From a checkpoint of a small transformer trained on Wikipedia.
Size: 16 layers, 4 heads of 32 (2 for keys and values).
Each number is 128 + 24 x the weight over the matrix's rms, rounded and kept within 0 to 255. Layers, rows and columns count from 0. Numbers have three digits each.

# q: layer 3 attention query, 128x128, rms 0.197, rows 70-95,101-127, columns 0-127
# k: layer 3 attention key, 64x128, rms 0.192, rows 37-63, columns 0-127
# v: layer 3 attention value, 64x128, rms 0.194, rows 32-40, columns 0-127
# o: layer 3 attention output (transposed), 128x128, rms 0.196, rows 64-71,96-103, columns 0-127
q101:114127131127104120130131135136115126119134134104122105138143126155129132129132109155140115145137110138136099110116135126118158126126136109142137121107143117117136121112128123104116105129103122113109110124112118140136078129126155127123142142118143124150135147089103108143140143151110128108114146143149123116140123131140146127121142131117129121156122141133154142131147129115113129114140
k37:136156138121142098149134129137162128139169118128108118117115116089110127121154102111111135133136130132099131109099091161114125104115148123125127099135149120098132138141142142093143138146113146110139112109123146136184132101111127110127118137100131122146133120093136125134140121139134146128141113125145120119120154145128146103132143127133125140140130135123104122126114129127143137130097
q70:100125171150120148109091159147172168144120163116106063121140087157147140094098067124131141130126121129119126134097104127099099098133136081173124140119139142186116081115112142116192146071155169113151129156136107113170148108126187135140170145134086116144124156138153139098104152143156152107180138126188114137118127159129129128159072153143091113119086120125125093138143156110135089084107
q102:087093121124150112171110155108106127117135136126115091155111107136135129088168121131149129128164122126130093137121126107091117107106156104131134122105141118137144111138161094116103130117129100119098098117127128153111100159123163110147117153144115117151142102121094116145133144136135083098148155132162126105110082097124143120148131122141109151092137130137149147115172139113141111101132
k38:137110136192130121126119117103086104131106154120105081079124088162093134100114093107123095128131161114125147127076105134069091077135085080137093121099115114104115121127126108130185138122167109126140144149100138101109149146128133100120190142110077148122092115137082116101105127142141133111159120127214161159091136134138145179179111180126093147148135140161141108099111096108151120115139
q71:089134124108161103135129161141122134100143124109124123144156142126139121126153143139129107122142115145130161112147134152151140129123140133126122142122164117141142113127131137125076120119101131133104138116145164117140118148159148124117147143115094096157158111148107127119159117147103116112112155132093125122163136132140135123120148113136151124124143112113138142124145114140145100120111
q103:155140100124110124129124098137137126151135093140167152099117159098134117135108126106123128095107144172085157124124141126142113135110097133149127108141122119095070135136085168129107114151116123138158146140111142102135162140139100146114110130139136118135131111110110125113132106113134129114124116128098107110111131074118117114117106127110149178142139188094148170102136114118134115120123
k39:108140110112127128124124113120128130137128090151157157143147113143151132160121153152138146114094115128151105164160154106154126157076092137141153112166120164152139117130128123139118119130143141155118140117126116153092098158089151160162107146137118148123135146157097131130147119136130130149098159124094122137149102156124137124115137135136123130142140131116126099155147124096141092135161
q72:102114155127113120085112124159153178146119170141093103123161109112129136090080102093083171134127120129116079139080112100095121093139159082099113118129126105109143094099095120116161141116146161105098149157140087110163147139092168097138161137089120149147129130127139113116111144113175173148153136124169150152101153164115126094152134156172083127124081093102163087147160127128112086124097
q104:114112150137139106171120163122120148105161148115080111109116098146140132076105107101177139136141105072143126151110118112092133103120161107130126106094137123148164088115151120115138139128114121131087121128101140113098119124103152132154140108113107147177110121115111095103152139165147139107124121122168134129138099111121165130162131133161122115123116082145067108124144123138163144123109
k40:114140161201121133119117143174135140132086158090090066117083132130090149074112091124107110125157173137153214140065098144062085084156096095127099113065122109091115079075194098113148152093151127121169134103142131142160184104084160143113188108150090169132129121116145115117104126110155145079147088119201149148037161122141126176175050173132085145116120110141117085115128138124130153102116
q73:119148148146129137146105143137155161128132141127108103129119150145118132134108113097114147120103116122130139116129140131104127095119121120148135140116142121118115123111149128162147123125133121126120132151142103099106137102124139124113145117119099131162117139138118126108121126133129134115136136127130138123119140118129133118149136134130115144143118130146135154107128119113155101132118
q105:118118111127146113163127163146135127115143120112132094132122156125147109133136123130142128117124102146138105133137148134119141138107105126147149109139144146102142147142158128153095120134095131116109132109153134141146128152135145146137124145125133084139140104099103097139165099120087085145156148125123108121121111112129130115129152143127130176122133170113118141152129132121116130122155
k41:113151114137135112133141127082108116123121108122137117118150119142105116135156158131139117120112138144130128136125150103147117120118121133144116123142111099125154120155121098116161134108122102147119125138125141116128125144117135106131145138134128148111135126143131123110125102142122150125099137125142127141121112137122147124117145131131111111156153164132139115133102117139138156145120
q74:132150163139128144096086113154125136143104179124108118105140093087141113089096096115118116121133123118107137132089097150109092096127140112165117112073139139140111095106095154121186121101152166104172121148103113116153138120131151112171136133129114157109105143143112134113146161152156156090169120115183156177109149140125106142159104151164083117107088075125134101112168101095122096067074
q106:097110138116149083145070192154133135133149145174128122139184104188153120114151130146157082154124088157151148132121126122112127110093142117121150090105145127086157120134169147087124102143116110128129111135178173109082127115144116126159130154122136125138119093106110079131146124178151109106128118115144134087155061174150137118143188130161126105145120083159100127142156128135166149118157
k42:137108159195125123112093133136122105126136154163154058066149080127119103078111061084133110107104113091106140122059139094034122088146149064121135095085136132161068123085132133128184113099151101104126122110105150167156157094119109120166172179092105104152056130138099107126144173144151129122185129124197144113067125135153144151184140148151070154132116139154129109110101113128149060090115
q75:117128146172160101133111106120132102124098149138150117047085101156166142127121127093126127133103134141137145128116129135111098115114124100151105090109160111143132110139131129114168119106164123132125143114137118074143169117139130145111131106120125102156084131156142117127144110113129112131133111102153129123121112154152131157167122149116104147177104114107152161108154149127166104099112
q107:116095070113104103160153103115128121142104113106121161174113117077151130188160155187101110152182107122080104091179137143198147195144161183131113157148133151151143179162091146099106127116127132125142143125158078194100080127129125107103115149140125136084168134115119194144132108154139094131125130128090148090158151124123119092049116100119176113102137144102197158091136136099100107149111
k43:159112110147114112140108126104133128114114104143096140147150138116134126132158115112156125147118146140124100109155130119137142137096147163114141106120169148169149145149140094109107118135120107135129135115119151131120113123145121135126165133119142114113113124106115127118136124121166072105132114130109135140144123111149134135113142153150153162151136109125120130074139105133146132119144
q76:149118112123098074108151130148169140139137150108079125115125120140166092132095133061127173150108125097139111082134143112107123108133113152159125146117137138145154106112135105130128166118115109131124093120131140072170155131149140158088158089120094115146111100098122127102142120133101120146122120133131133137110130148128172102133176111143156139157141140179146103094149153094122136155111
q108:179105129137142083140123139200135145113122129099115115099101114147149157110111120122138103136139132130120143091096153100104133097084130110163141111126165110139101117124154150123127112149136087190122181133118136086121197132144151129169132103084134128234093051115112065083140102150107115099099111121149076115079116106103158129160120093117125159191113198120147154128104171159117106130132
k44:155130147140158116152141084139105119126117109102115137124128165182095134143203183189150108126144167116132151095105152115143125126103125134181129148137134091103142135132145060091140100151163079149133135095118128095100111111111164138150132105119106139156124112153102110137092093121107133120069075153096145108127091121126126150100177091116148105146145148131145165142115119142098107169122
q77:157071139108151143099132143081133156113120149196103141183154138102141093148087127108126119164160138152103128101124136098118090134120138138108145083145119082160107091131083120124098139139126096133099137128126172106185155155084166132148126120082140117123126076127154071134142108153083143146093168111124107157120109110134118075116143094104138134127158140066107116144155117126131148136114
q109:141152093115116146122145134124110056147145148121126173143129087130107087106116135182121150083130148136086120104124141167120147146143129118137128084147117110099136140145123171164138147096156120121141181133154128162125131129094093122115117141190132133143090137100091156098121154093171086116131122187133171124109180100140117131139078157126121132100086138154097112070078113123154069123129
k45:134159089104128143131116148131144135145145122097113193147121143168117110133106153135140117106130161139170111120139103122090169138117089139146153146169117097111123153077154126128138142158145117156157110109162136120078104147119135116118077111151150183126145126145109130110126132070156131114076130182107153150111104123099118101132104151145144146119124124130113150098090116121106123134163
q78:162123124142150122141149180159106134121113128130126155112098097184148097121137136189129134128145110158141098098128146141126094101151081122157143144108156140109164142139137121108096136117132109149111143114116118104092130156139124111125135138110124147164117130123134126106132115137117150136084135114128081104122112144128155138127192161069113093150130095147119106129135124182137142151122
q110:117076125130106125096120052172119155161127146082087098141096089089135112136123129112067097131163127123089147096128090098134102125162131156174150146135110099167170134116085135142136136094135140122162135125147122126128117117156113130137156124134090170136119150132138166122106132141183125095151080179145130155109171157128107118113111148163099175140109121087165140075123092134121110132098
k46:141098153157147105136119083121127138152155096119135103146092141122110100174092161137092145122135110123166146096104094117138096151118101134088109110144131131136153156148161156134099139161123117115147132129167101135155130156097137167159145112091084137152142144103133136130129111132157148116126052133150138152111099114162123140126106143144111158124100151099164137115129084109127162155137
q79:098102114106168105133114101092088061119104176142145123145109139150119130142120128124124069117139100115088117134125129132137132119142096113133118153149129137161062127148126124119118131129175126130134123094121134163147161130095145165139116125085120135199135105078147157110114144127171103126118143141132143141135151073159143069131127119098137118093145122102106162129094106151115129108158
q111:114135102118108147165088151142148108129102110158162120142131169163150125124131114095161158142097130164152121112117148148120148125080101128115124099140164145070119124124227148117104073161112096149135151126121158120128142098142119130151133128119156118168145096131135052134175118146113127133125136115112065092135094129121159117144132088127154153147152132138129112145140126095105154133136
k47:115124128119110184147110125095131157111139117147171174166125123143164129092111126103153122119093140143142155148117162145099158117095102139101070101154169142164114137075152139176105124144105111156104130121106118113128128122225122161095117160090156121131171132144128094093196145142062175125125128087110100134170139137093161113128132120166157153120143129128124126100151130130145139142126
q80:158152145133111178119149115142137116118164131141192115110160141108115178102112137141119109122141144115146134145112142132136157136110154126141107155137104151130164117124109142090153127126109145131178113143092120093150107121125105134198102124171149070147132135143121154142096127142120157150119158141123104148150116134122131125141140166097135096136114144155130120119139157092154165114129
q112:131150151140139129120127124088131139140132115105107123157162097112130190144152116180122126097101160179117124131146087095141137114160140127128148167108112128132175155118093131144172161098125131058139100147187101149148063134160139083124132160127113105101139166139166198127097135134145122111179129068116168109147116179149094172092109149131109099102111116117164104102135134163097135069133
k48:135158151097126119145147092146121137166152141120083102138136102120146171124142112137183120100110121173119093148158108154121140108142169144148118161132142111096132127167149125138113121105140116095115159143159139138101090174122107083161121102147142114150100139107101110116133115126142091114141100111142128097120084105128116155142122130181095132140106137128115153103118106176102111114152
q81:128131119131121140179139076127104088144154152129109117150147120088118129121144153107114120092111151135112131103133109122132146150149132105098160157112122149140150155139141116108141091116155121080153101142086167131162085138156153088100115127129119116105144139093138114143106132161175101069165127099151130071162127127136119142150124172156139142109117167146159170105109105121129096116128
q113:132144143152115140125134158120168194108115108168162121104114171173127123150139119108145135093112136148184123186131155097122152150124108121081095114123087173155143124122136085143116127145079152124086122138065106154147123144131172142137125123111167130128183137149143095150143112105071141164140151094106126140145095120149170131123145116161136125113143122118078108144157159129118172122127
k49:119144135151126183156121141117155126122065129158168120133137117172125112156173113121123125069109100150176159202162146108126171140144143109138130098116139137133156130073113098134158097099108129103110129108139095105143135126134108084101119126141189113164138113119134134167116097149101136118172132045141129130127119087134179112146166105141113140128117131121104134123166176157123129118134
q82:128161125123100138149146128164133096119119140078153097140120103108131119120132133143114133134139132122119126149128134130142174122129118157136107194145143133072132136154080183096158138111119156114138097150140152168124117131133126127160110184130125129120119161131149172104110117123088116116172109148139108122122159138125097151116115160121126114076120103164150138113135119109139121108109
q114:100148114137146112102110133117131106140149117193127101138146146179154170138173105141162133156102122124173114117119140117133100112095110118123143129118174111103185136133175074099139089109108101154134076127103082128122117122106126096150124098094141099150162148150181109167141153138107115129139105091122098128154127152163168148109163117101102110144142129136098099148168164123118178079147
k50:107193128124145110101160092138049109136129095147161121092118083109156137131150084128126106116106114056109153124126150116106125107121115092135138118129146113152146163154123098159138119131120101121123135134126105152094108171111126136130125131147121089173124168094158159119130164149142105145155130112118135150153164129152150120099145110126106113128124148120157103154171123113124097114104
q83:147109150136153134111156153120154123160132122124135078137123109150124095136077102100170112105071156086116120101143146103135099144132141135134135144126115168133107140131166139143151130140153154160153093154134162147136125119125127150144104113089163123079124126112144098078144081133145079140115130114112121148134149135130152142141158096148163117129106139156124147117142125091138089087123
q115:169121162109126107126153099172118151149110112067101144126117085108143145133126125148107097147131130160075097101124098126132170135104129139154144173170144121129115142145114144108085121140158126120105127132163129128119139133185142127137122110101081095176095089145103094068131097109114115083112147140120107106104108127065134116142154097143134095184164129089161132140085128158076090183148
k51:160102135124101115102151121136136125093123170103100126123141128119111110158126132140114126118107140126099095153101127155133164157140111099126099170144124133119111153097108102113127127126129164132148167173142106121100119081162119136151172120117132066164104176089111153129100160111082138134160118107106206088097122108143106136139129102125138121150166129158128048112121126171071109165158
q84:135120118113139133129135122130162127150118138134112135094177146112123144124111104140116137156166127103138122130131122096108115126118178143137113144121157108120075140099134143145110138135107141143143088134130091112179142115128132120160113157136135111147064124113115119074134123144095078101113111162111152090116120129105139137130140150127110117133122159107135123157117138151126143130131
q116:137090138154093127086104197144167150137124153094127095101115138097140107158073102129086145152107094123163146106139171124134119131153159137135122117169131173111109142105119116068117137135111134133099180100088141145103128145120140157098164127092101068117148141200110116098151134166110150150146127113125153140119120125101156164135154099140140150121129112106134154126176098164130112150120
k52:130198124120102133099143141149149117157130151084124108084124112112105102155122150131149151153111159163092134097114180123154144141148117116139123128126107130133136132130175116156101141125115098096092138121120144128098120187126134120096127096139101106121154125171086160140083155153117164145135089127119162121123134136092122128121178124150170094122099114148168148107121119101132144154118
q85:171132180143145170127130128143126115129169149131139112177096148122124112127107147102103110155125143108127109134143125131142069122114109116146133120151142131165136101150126092124142156132132129116117142104148129154137147083111120147072177134134120153169113120101074144151115114100128136127108147082147112167106205078115132142129118170061137110075092116097087134084152136124153120152122
q117:150147105140111153136156132175162152141111106103158128127099150114093122112114127133121169134135151080162136168110139098109140132102179133139090117141093109093119117141148159144117137181140093172083112148110121142109185148117185134117125086126180174154109103103126065095134136142115120128086120145117133145083150051122151124137158092122144129172134180100112186147104139100142143162115
k53:113137091147112148123141172117110146158083109125140162151147119126134167140201136126139122160154127116120160125150140119120140124127100127168104108117123128128169129133186152123169124168209120161140132185137119130101183152162149108110128122104152141115140139143150146120122093161126142118110098151117129084118055076144145120151118098153159116125146178168095142171106141082158132147110
q86:122104100166134101128113169084136092104161119123123158142099131151131138124139122146144096131112163149113120127114121106129109143085113109130172115143122129118131113124070158091166121149166083143152140144100170080138127141151089118172134128156171147108126114176180134107142119147120168158103145154087099177168092113111083175122107129149087098102155083131099103146141124090145115107134
q118:098116149132147140106125145090120160150094124118125123142137107105112091162128154182072080105132170146104119116156132132143108141155094145108151124126085137183122151140094090146120166078127169091104126097186141148139095107136088138077149168141086106058145153148142178154106122130135152139166139133129190129181104170103100160099150127165120111050143094130138111132175072154131119150090
k54:191118183112128120147104169121125160152130139139127121153138117132138129141100123129106152093153139115169079129150155136102162146155100157100109145116149147131131153122127094121076118075100164109136148102176125073125136109106139120094154123090099113099099084130147142125097117149133080112138153151146134119132072141128125104128115129136087134064124095130105119122116084139109119145161
q87:138123147147100149115156150095116111104104137164132112098129144142124118123145126145115123108119154183172200122115128134105106128101121145162127111089118141140160106107152148149134133145080118168125146170051117095122146174104141167116143090121183067160143151126123108115141119091106139128120106107108139148129114074154136121162112171139145131132154135117125141098124144081194147127110
q119:097130141092156080158128094145103147135122152110144134093112131110108142121121129109169081110136154129086152109120103144123162113095126103137131098111169086123069120147137124091131056135163116119110187118174157074115137071131118152118127140114159108121083076085080090120120105168125130132108129129153115113132110128134156139164125170119133135163128165129135118147124109141116139120136
k55:124128135099198122133128093120119095107135151149135125144134142129121135120073129076182115121137168123071155127136108098131156131095181167106152105132142121140091121142137142122143119142144109131115141147119144126107117122124103120134155118134110120168099097103094120101119132156124094102117161136134095107142130151154127133147185129141133134169133144105121134172118083131122177118126
q88:164139136104149141158147073111133138136111144124117122133104100130171111120121107145144092155134122092112107155148170126159150160091157154163127123133116165163114123146092121150126132116173147115143074085157079144164124144110091126097132148137138144143100119101113156141099112148116052125137154120135166120132152154163118141121113141104169125088113114144147077118113142141110144112118
q120:113116112141081146133131177115156101138136126148143116147183126142166134143157102158136169180111107163151117117135142135139158158149136131111130150118133166088180162130108156078140140128110142135155119161112114160140116184183115143145116126147139073098130187149163166164118142126155109117176173090102142080133122141140107113111140106116135098106102125152136137134140172126113124094175
k56:111128121163120116141152119150151165127128111150112116110176100130138095121166113125126119114124139106110115118110111153114127126133142079116144163091127120164184153095152150119151119144124157138138128131101130106097097164157148105141095144133154070124159153137086137184133152101176151115167101099105086127148102104143079111105130165113136127151104141120146142121186144136164086116107
q89:164168087129137151096147159098141117116110138121151137136149130120131116118141128121136107128166100153129105113123097122134118121119116119108147068115128107161134146152145171107159130085122140129149124138132121169127134116153117156162083150110141143125136138168113127159118167115059149116143135139126120111115089088130131134108147137130128123099139109138146109142145132073083149144094
q121:147146112160061157100134119107160134159153144148133137138140105130106090137114131170080182100120136150112114119125106130133146163126104147133112153133102151147153151116102134162149164116127108151146087150106110175133080125125094117096120118137129167122146165125164199093147143089135109152168174136112131164107155133121093121106125142128137084158113107096126162099077114110116078143145
k57:122129151120092113107136107163146144123133139106148128113095135136130121116095084122067158115103118099121111145104096127113141160149125151138092098140106162162085138137106133133128147154169127142123115156125146131151120143110119092135136123127162149136143166114158129079136143104155154132105155174152179143121131147121081167127152114148084109141115145093104168149117122087138077106132
q90:142134114152141144168134106101122079156138113118119116133113105123100113112142125126129099143144165133136144170117102132115143126089152118120096139136148153163161141127139130093167087137143106157136095112143170112137138120119132148154105127116129112080123119171154108132126097141139115144146102127142071091121143141096121185126102151099113131148117196115147155114132124126180155160097
q122:126107166135117173094166113142146162137110155124116095137128137106135104156119132129082137113127134132151099100121103131129149141118128156141102127146096143095160156096094084097141162138115129152067128099093128148122125119089102102115147104120139147093122166164153135102133121134149136143153138113133137138098164156082123123110144119155109130136093121062142118086101105108117113174136
k58:158122125127143149093144140122116165085090133109118122166120151152162093155149124119125117089143120166157127053124123150152144130142115143127148115130133114128102106099119081164170119126114095131114160163104144089067157133070133100125162115159135129113120159116159183116100127122152139157136159106116120123126101110165144117121180120155132160110090114130128134111126147128109144126119
q91:086095111120103125074100140118146136159164110136141134129132143131142184103090144164115128125143140127124084129131107118147112141097140151132146159128124071174130123139114127052158114157165132127130141127179144113174100124136165147164146149128120093085116139154164123125111102097152101112110124103129137158119084149132133112113107104175092136166092139094156141143130088116105131116172
q123:129123143140155179144122122111119090139106135169141108151134133160165131136171135132140121090096108113146147158140132138144129142142092114097128096099124136139141165133126064161152161106166128116158113146124117105120124131131139138138115153184112119118113171107138106182140146091157121131164105107130150140156072109151101151107127119139096159065101073167080098109164143074158151079118
k59:148146142140131158128112170148121145122132132159133095176110124110142138108171128133120100135100132159105140130143120142087144138107096115138145132121094119117135109147119123142116113149145125142143081109100098131118138124171081159142173141181118135096097093088123137189160133101131063150124159169097160148142132105116105104114097144144065172146132072148124118097118100127152108102152
q92:110146135146100129111104163134147163134134128122123130118131149114115117131133154132110124137125154111128144106125123120125112116108135140144108148122144089157142123117099121105151136148115131154135151132149126102135123111136085142105097103144104118113110129134133129120113094128165149115115166138100111132141132145120131113142129156099103130172121113122143179123142118061156124126132
q124:135139107037198115172153120122091033116190078162140205177147151124091191157198195175172131108140150109154116137166134096166141163153167173101161141186098054123120174179132147168098104168089089179053122141178104183092108168091116117110062079134195173154151113039140096113106080130087075172050064102071123075141130093131153091069168067094173149181175142124127165115050134135076183162177
k60:173109112113130107126112169122099108126147105124098145123123129111133142124158136126156127150126113126133112136152119129109128131131128157134153135133143109136146140150145107144109131140120104132102117144123161158099117137118155136172151120122139119125106099122118126129121104126133094118099113124117141118142113104144131119124129122135123131155130129136107121130123110153127133121170
q93:124152128080147098159125117130109119135119161137117154139121104153136124133139153077115072135132124103159109131134158124124139099141111132162155137131143143157148118119160146145100160156097093148103129103127145111143140152135138160122122086120108119164106089084120103103139110113147102116123131119110106104100147152151135103140149138078143145150116118141116140136121157154103128154108
q125:091103106102102104144129172105189118107119104146140148176131168153153128221188173148173127141121066143084132062179138093208150181122156204116148122138159110075120214150191131078106080165114170169149168082171088137134128097154086117136134173149211126100167143152099102157132113161133101161110139095091120053197140099154119118066159097148158134083157074126129143107151104124063135139131
k61:109098129136128123133127108118146139097135096148086138138153149121158083128110122116156137126124125121091143117124135139133117127110125156145138125134159119137162154122157127146118149157133114111102154074146101160137133120139131119130135153118120133131133113173108116139146156142137126127158119121142110106136131106139113134119125136154135157125116152111125131110153117148162126134149
q94:143143113108111116139101128149155127111163146110122131113162133174165125129130147103093102122094114144156148148122151156120146126129104107133179144129136116141148133125116091089145134135115102145128124107101163124139153116137141151120100118163159125133116121098124116119117144098107155139175166163128086137092122088131106153125104123092116095162136143152104119121129160121107114152152
q126:142143107155094151136150102097114132148122137079117105119109106129134128132153123140112096064138153064108105112152114142151098133163124134150114119068148101140132155135154077143160143082179154058172103124133110111141128061114134124121146167176132142111105164132127177148140163139136136102177148107136179167147139127161144149096101174114093144027113140128114090091177110084102128081059
k62:102129122113118142171156105065131100197145122100072126159126171153128108113118098134135113138132149083103140142181097162128098104147108179179106102093107114084115170158137114169161115140169118101115124103119081131141148116137116102097152119152102125133114115150107139152139101133136107086121141154152121146127105169124133112118119145152110158059127156141104154118116102109120151124148
q95:115105154125079166122105150120125128137131148130104096127126111147134137144134135163142116111115157143155108149136126104144122153120142110139135112128116134151136145142159119141149118139189076119086146140133146082112113144147152156113171141148120076164136144127131114118127104126180077170134105096137139153127140123149130170104086151149115145130091111136135144136122104136151115116163
q127:109125118141109138159150110117126141117097114099139125114142085092161125139141125152109120118145131131112125139152137151142143152164105134132102138115154165123141148151082142107129163108141172050170092127148130146114101132140146124098124154142098093062120170117126171165126130111130145103187146125134155125149102123134096121112128140115126114054126110132140085131176165104115129091129
k63:126113131162125137156123125098122124124112150129120074110137105098124138132129092112164108070130141147091102148135110139132178128136107143134124133132126128113169113115109133069137165095161179116177129126132082185140148159148130135096153184153117167094127115084115205171159123123090082071180130115140116164117118099141099144133096163104125134121112129103143068118138135123120134105129
v32:146138123125131099141147108177066110108086141123128127121165160116102138136107076111101137138130112114098098129129141124119118126079164137114128166130127167069107142128121150163116146131136105096119119135091087138091101157128159109123135161081158165167134093128127173105111164072112155128124099155124158084097136109157118115135144116123119139137125171129078128152096158103126156126108
o64:130102106110178103153107132131107132085097147185122168129165111128107124152124101090112114133149120104139097124165127095183124186154144143132113155133165143112140129119120107150119123118119130141112179141128136144117113157132143118118158128095123149149081128119118111123179191123119109187117107109173124109114166101145134112128089133150146161143115115157135150151116131129107128158098
o96:110122124124142119116122156103151176170177117107089106163077081137161119156163182101171123129057121152097138119125132113157136147107083118114203072122142122182123129130135127120133139114110143128164116118150153087129128103095081130136106122130139128120127140122157098127111093148150119087119156122131065162165083156085100104100129132139107139091145103119127110086135144162145128188151
v33:161162089141140126151119128119137094085124078115160126123121124131120140113148103135121116128157131128183135111126117163116146135161100121100150135125111125160149153102115140100124085103133111154140115157083108163097099128147129153171130149147149113149129141128130162123126127146128120116139129141112128160131137119145128153108125120121129151110166165129095157112107126135120104078094
o65:128137087169117135138111122094103101105132127126147131138153072102142143146126064122146116110116134139140116152123110114146141179135144111099126121089114146112129154101117139099159080108121141114135116127111120131135109098132107142098145156166136093117102116163093146132119086151117119124178132117146136146167086124141122143127153166107149138095160138122110117124123160137147130070119
o97:101120152117119149097122116133134134160123138149097116188134162137132117175129167118147163138092115138111104128186113113191123123110108146130142129151139120098114133113129123156113149136134163105123140118143148128143129143149106111118166124107126138123106098105117116135105135087127130126114152134153131116141141131105099091139129128135125120130116111130156115141123120131154161198134
v34:097120144113123098098123066170109164150124125082128126146130132117135147128133139116161101115114159155141122136125132142137145138137137150173139175124133118129191134152126124130138085141129152167143076145117107082130125100144109153132118109086100116102095143122090157118078122183160159114125131148127166119123104142121096089148131142146158117101119131113200075081136097166098118130110
o66:104146105117125100143144089127126149129139171134150124163166117167166136065137164152123111129113109144117155148164107128102134111131155146132108158150119129150107139127117101134148108173138128151087099117156134154132139128118132153169111144085106070130130123091112172113113150155116151028121110144135115133113141160131098094107128156093164128066113101132146142106121114157122161118114
o98:148138122128115161122126123135120139111116140173097094119086104094064123082142123163083138113153135123089110104100152150099125077141128128103099094101140083130119108132115086144131155094125088109141174125155138139089142115131160136139128137155112172122137140113125139146129154108149079145120106168136161125101147106106134170110154137109137148139135114158104154154125132139143100131102
v35:104145110120111130095128163118118170084111150074149123114099129098135066131118133129117110168133142114108100151127158107149157135110124165074087126118116138137081078118090122094133106132119139136121092120120147117173177147157165133177135128152146167100097126136075112134132145137135145110097080082104111105148104171118131114084166110129125107164125086096151101115162103151128115095075
o67:131157137133143122120160124126084136107109170082087131140122136192131080167125152164101085154096128116112111134165160119112158167083130088135110120153099133105113097135110082155131156107094152104156082099133129157081141175156099130111110151149111174119102125126107142149109114137117135076164145127120081076170138134135150124072111086170132103103154090072131131084135183115124172122138
o99:182132111125138131102149105129130133159159107123131160124120103095123177099149163168174143093175149166076170163068106129077089123170144147119152126091146108133146128146132126134162143078163125127149124125157107129118083113121147145115122107131127114151129147077125129116118124141121129096124099135144150161149173103123095125124105182136125138141137128143127126105134152152099132139151
v36:131117104140115138155107104130193112131111116116084107140134113178124136125156147131138176165129159081139123078123106170138127141115150104124144133123190159161139137184097176133130113149157119141130123168180130114109085135174141171094131127112123111141158088110140181091123120109137073156169148132097160171145151150094170148132152125181159102154128167097110116139154082174130110125119
o68:096132101108120156128098128140147144150108077140063121094145119142115115052166164128177122106125156125118126144108154132159140179175135092118161101088165190172129186135162172096122105148149138128149102171140089084143096142093173154157111109139125149114156074140097148124163097139130111104146142147091156144141147177126118114148086105142166155140117117087107140160147078119126107131153
o100:132114118136156129098123131117110138110134117146131125140101132110121119160110160120099115120127098154125117110209113123149103100130124139135142112158106089129128096101155123159115150149120130111131153094105102125149178108128124140138119160133136139120134126128134110114165133101110133138120126131157113127130119124117111112123127148130131132119113147122143135140130146121136120130118
v37:157157101141080129145113155082136085135133116147116127111146098130120135113148134105153155128076090093174153144123152153114174163130116116111132108115127166081137108130129132166112137144163137152112153130109139102120129157130147119191108120146131084181130140144122118120118123131120136140125089143116128113169135141136134146136119109129125147137136085114133146126131100157136070127112
o69:114149140115119111131124117127111109144114131133128134110161132154119122144092043150118162110092133139117102151092115116067162176125069105094140098102117135097093115133109148103117155145151142124100146162140135090156183089055119114149117143140124114131143120161113092112110103119121123112151113131127102131164072124121134166146155114131125143123127125091137126124120138135136089116130
o101:123123132098125110118167128172141154149146125109159112129114132123157129133125156143092117134141154135124123130155132102154119119138146167174121138145111072133134152158143123101122141132116087129145114114164108134158126113150130119127124152124118164131161101115117136129153122130105112117135135131138118140112138151139153114119133157158127140128127147105114116153129162126106148120139
v38:152098111119111114113149089138164148106088124094100113115101177112121131131139156117128167134126091115145120121141130091131106146167138147135097140117130104119152170131139107079135088123125102126125159156170107161122132120123129112125124105074080103116137169133151185091104132145154121074134118175147117121163130178153086112156131133150124119091117135100083150156162091127137173128166
o70:109116107129129112148155113125123134115113123098151200138099092157110149056114148135139138071082129160123139119100137121151112117120138202124075137142144138107131131131139163116141107136191121140151091101164143130159100153119112167106079121063094114096138166144136168135121103123124113104133093121101134101159173142121092116145095115150079130143081137139145143111163117156095120126150
o102:124112166160131138153104149095084088126126100182122153154151131122128126130115112099160102166096133109153117155054129131101159140112096074112136106103129166111110125114154144144139148153125168131091134134070146106121139128102119112126113137147161115153107114113122076163162130121120120178093126130122135141115115087120147120134150108153163133146131140192139063112100169145145156134106
v39:078115163132101178129083144128102096149151152137117135143167176187105114134137129122091149117123185119135130166112140091134154128135137124140147123119120165131130135137100162132146166131162082139139141156128127132174107150084142120109127160126134120098143175143125123111174171114116095158189158104117127112165103128125165133127150117133125135124124105112159156134088084093147138148078
o71:122140125123099134119133126131143092173108100169105112151068116119116077175117078106125140115129164126137148133066097104077129133155114095141173123087128155124141133097098149150099145183119127105125153171144106203118119144142126157162150133158134125080108129116129123139147106107154131162167113133164156143167155124100142129143115120167123129154110125116145154163110092134149176127077
o103:134084093122153088139157074115149162093129167103114148149143106073141190084153126159132108129147121143106107096105122140110104097117126144119149101141172101111147106132121086109113088106138150125148131112164119102099120096136119140126111098125136158157115108128136160125127104146150175126065148125119135122084140109159089124115112172129150100102131144090140127125182159174112146169134
v40:113127153126121116122167116145166113154124159087083119124138146130108130128151150123118135069125163156109144088125089151129121167079138147116116149143169087121128131138146128138102170184135116153134109128175074098134128109150136138098145103146115115107122085079119147107110118141165110158122147126140118175100127170118121146144117151129169131098121127091143127121122121150139110144116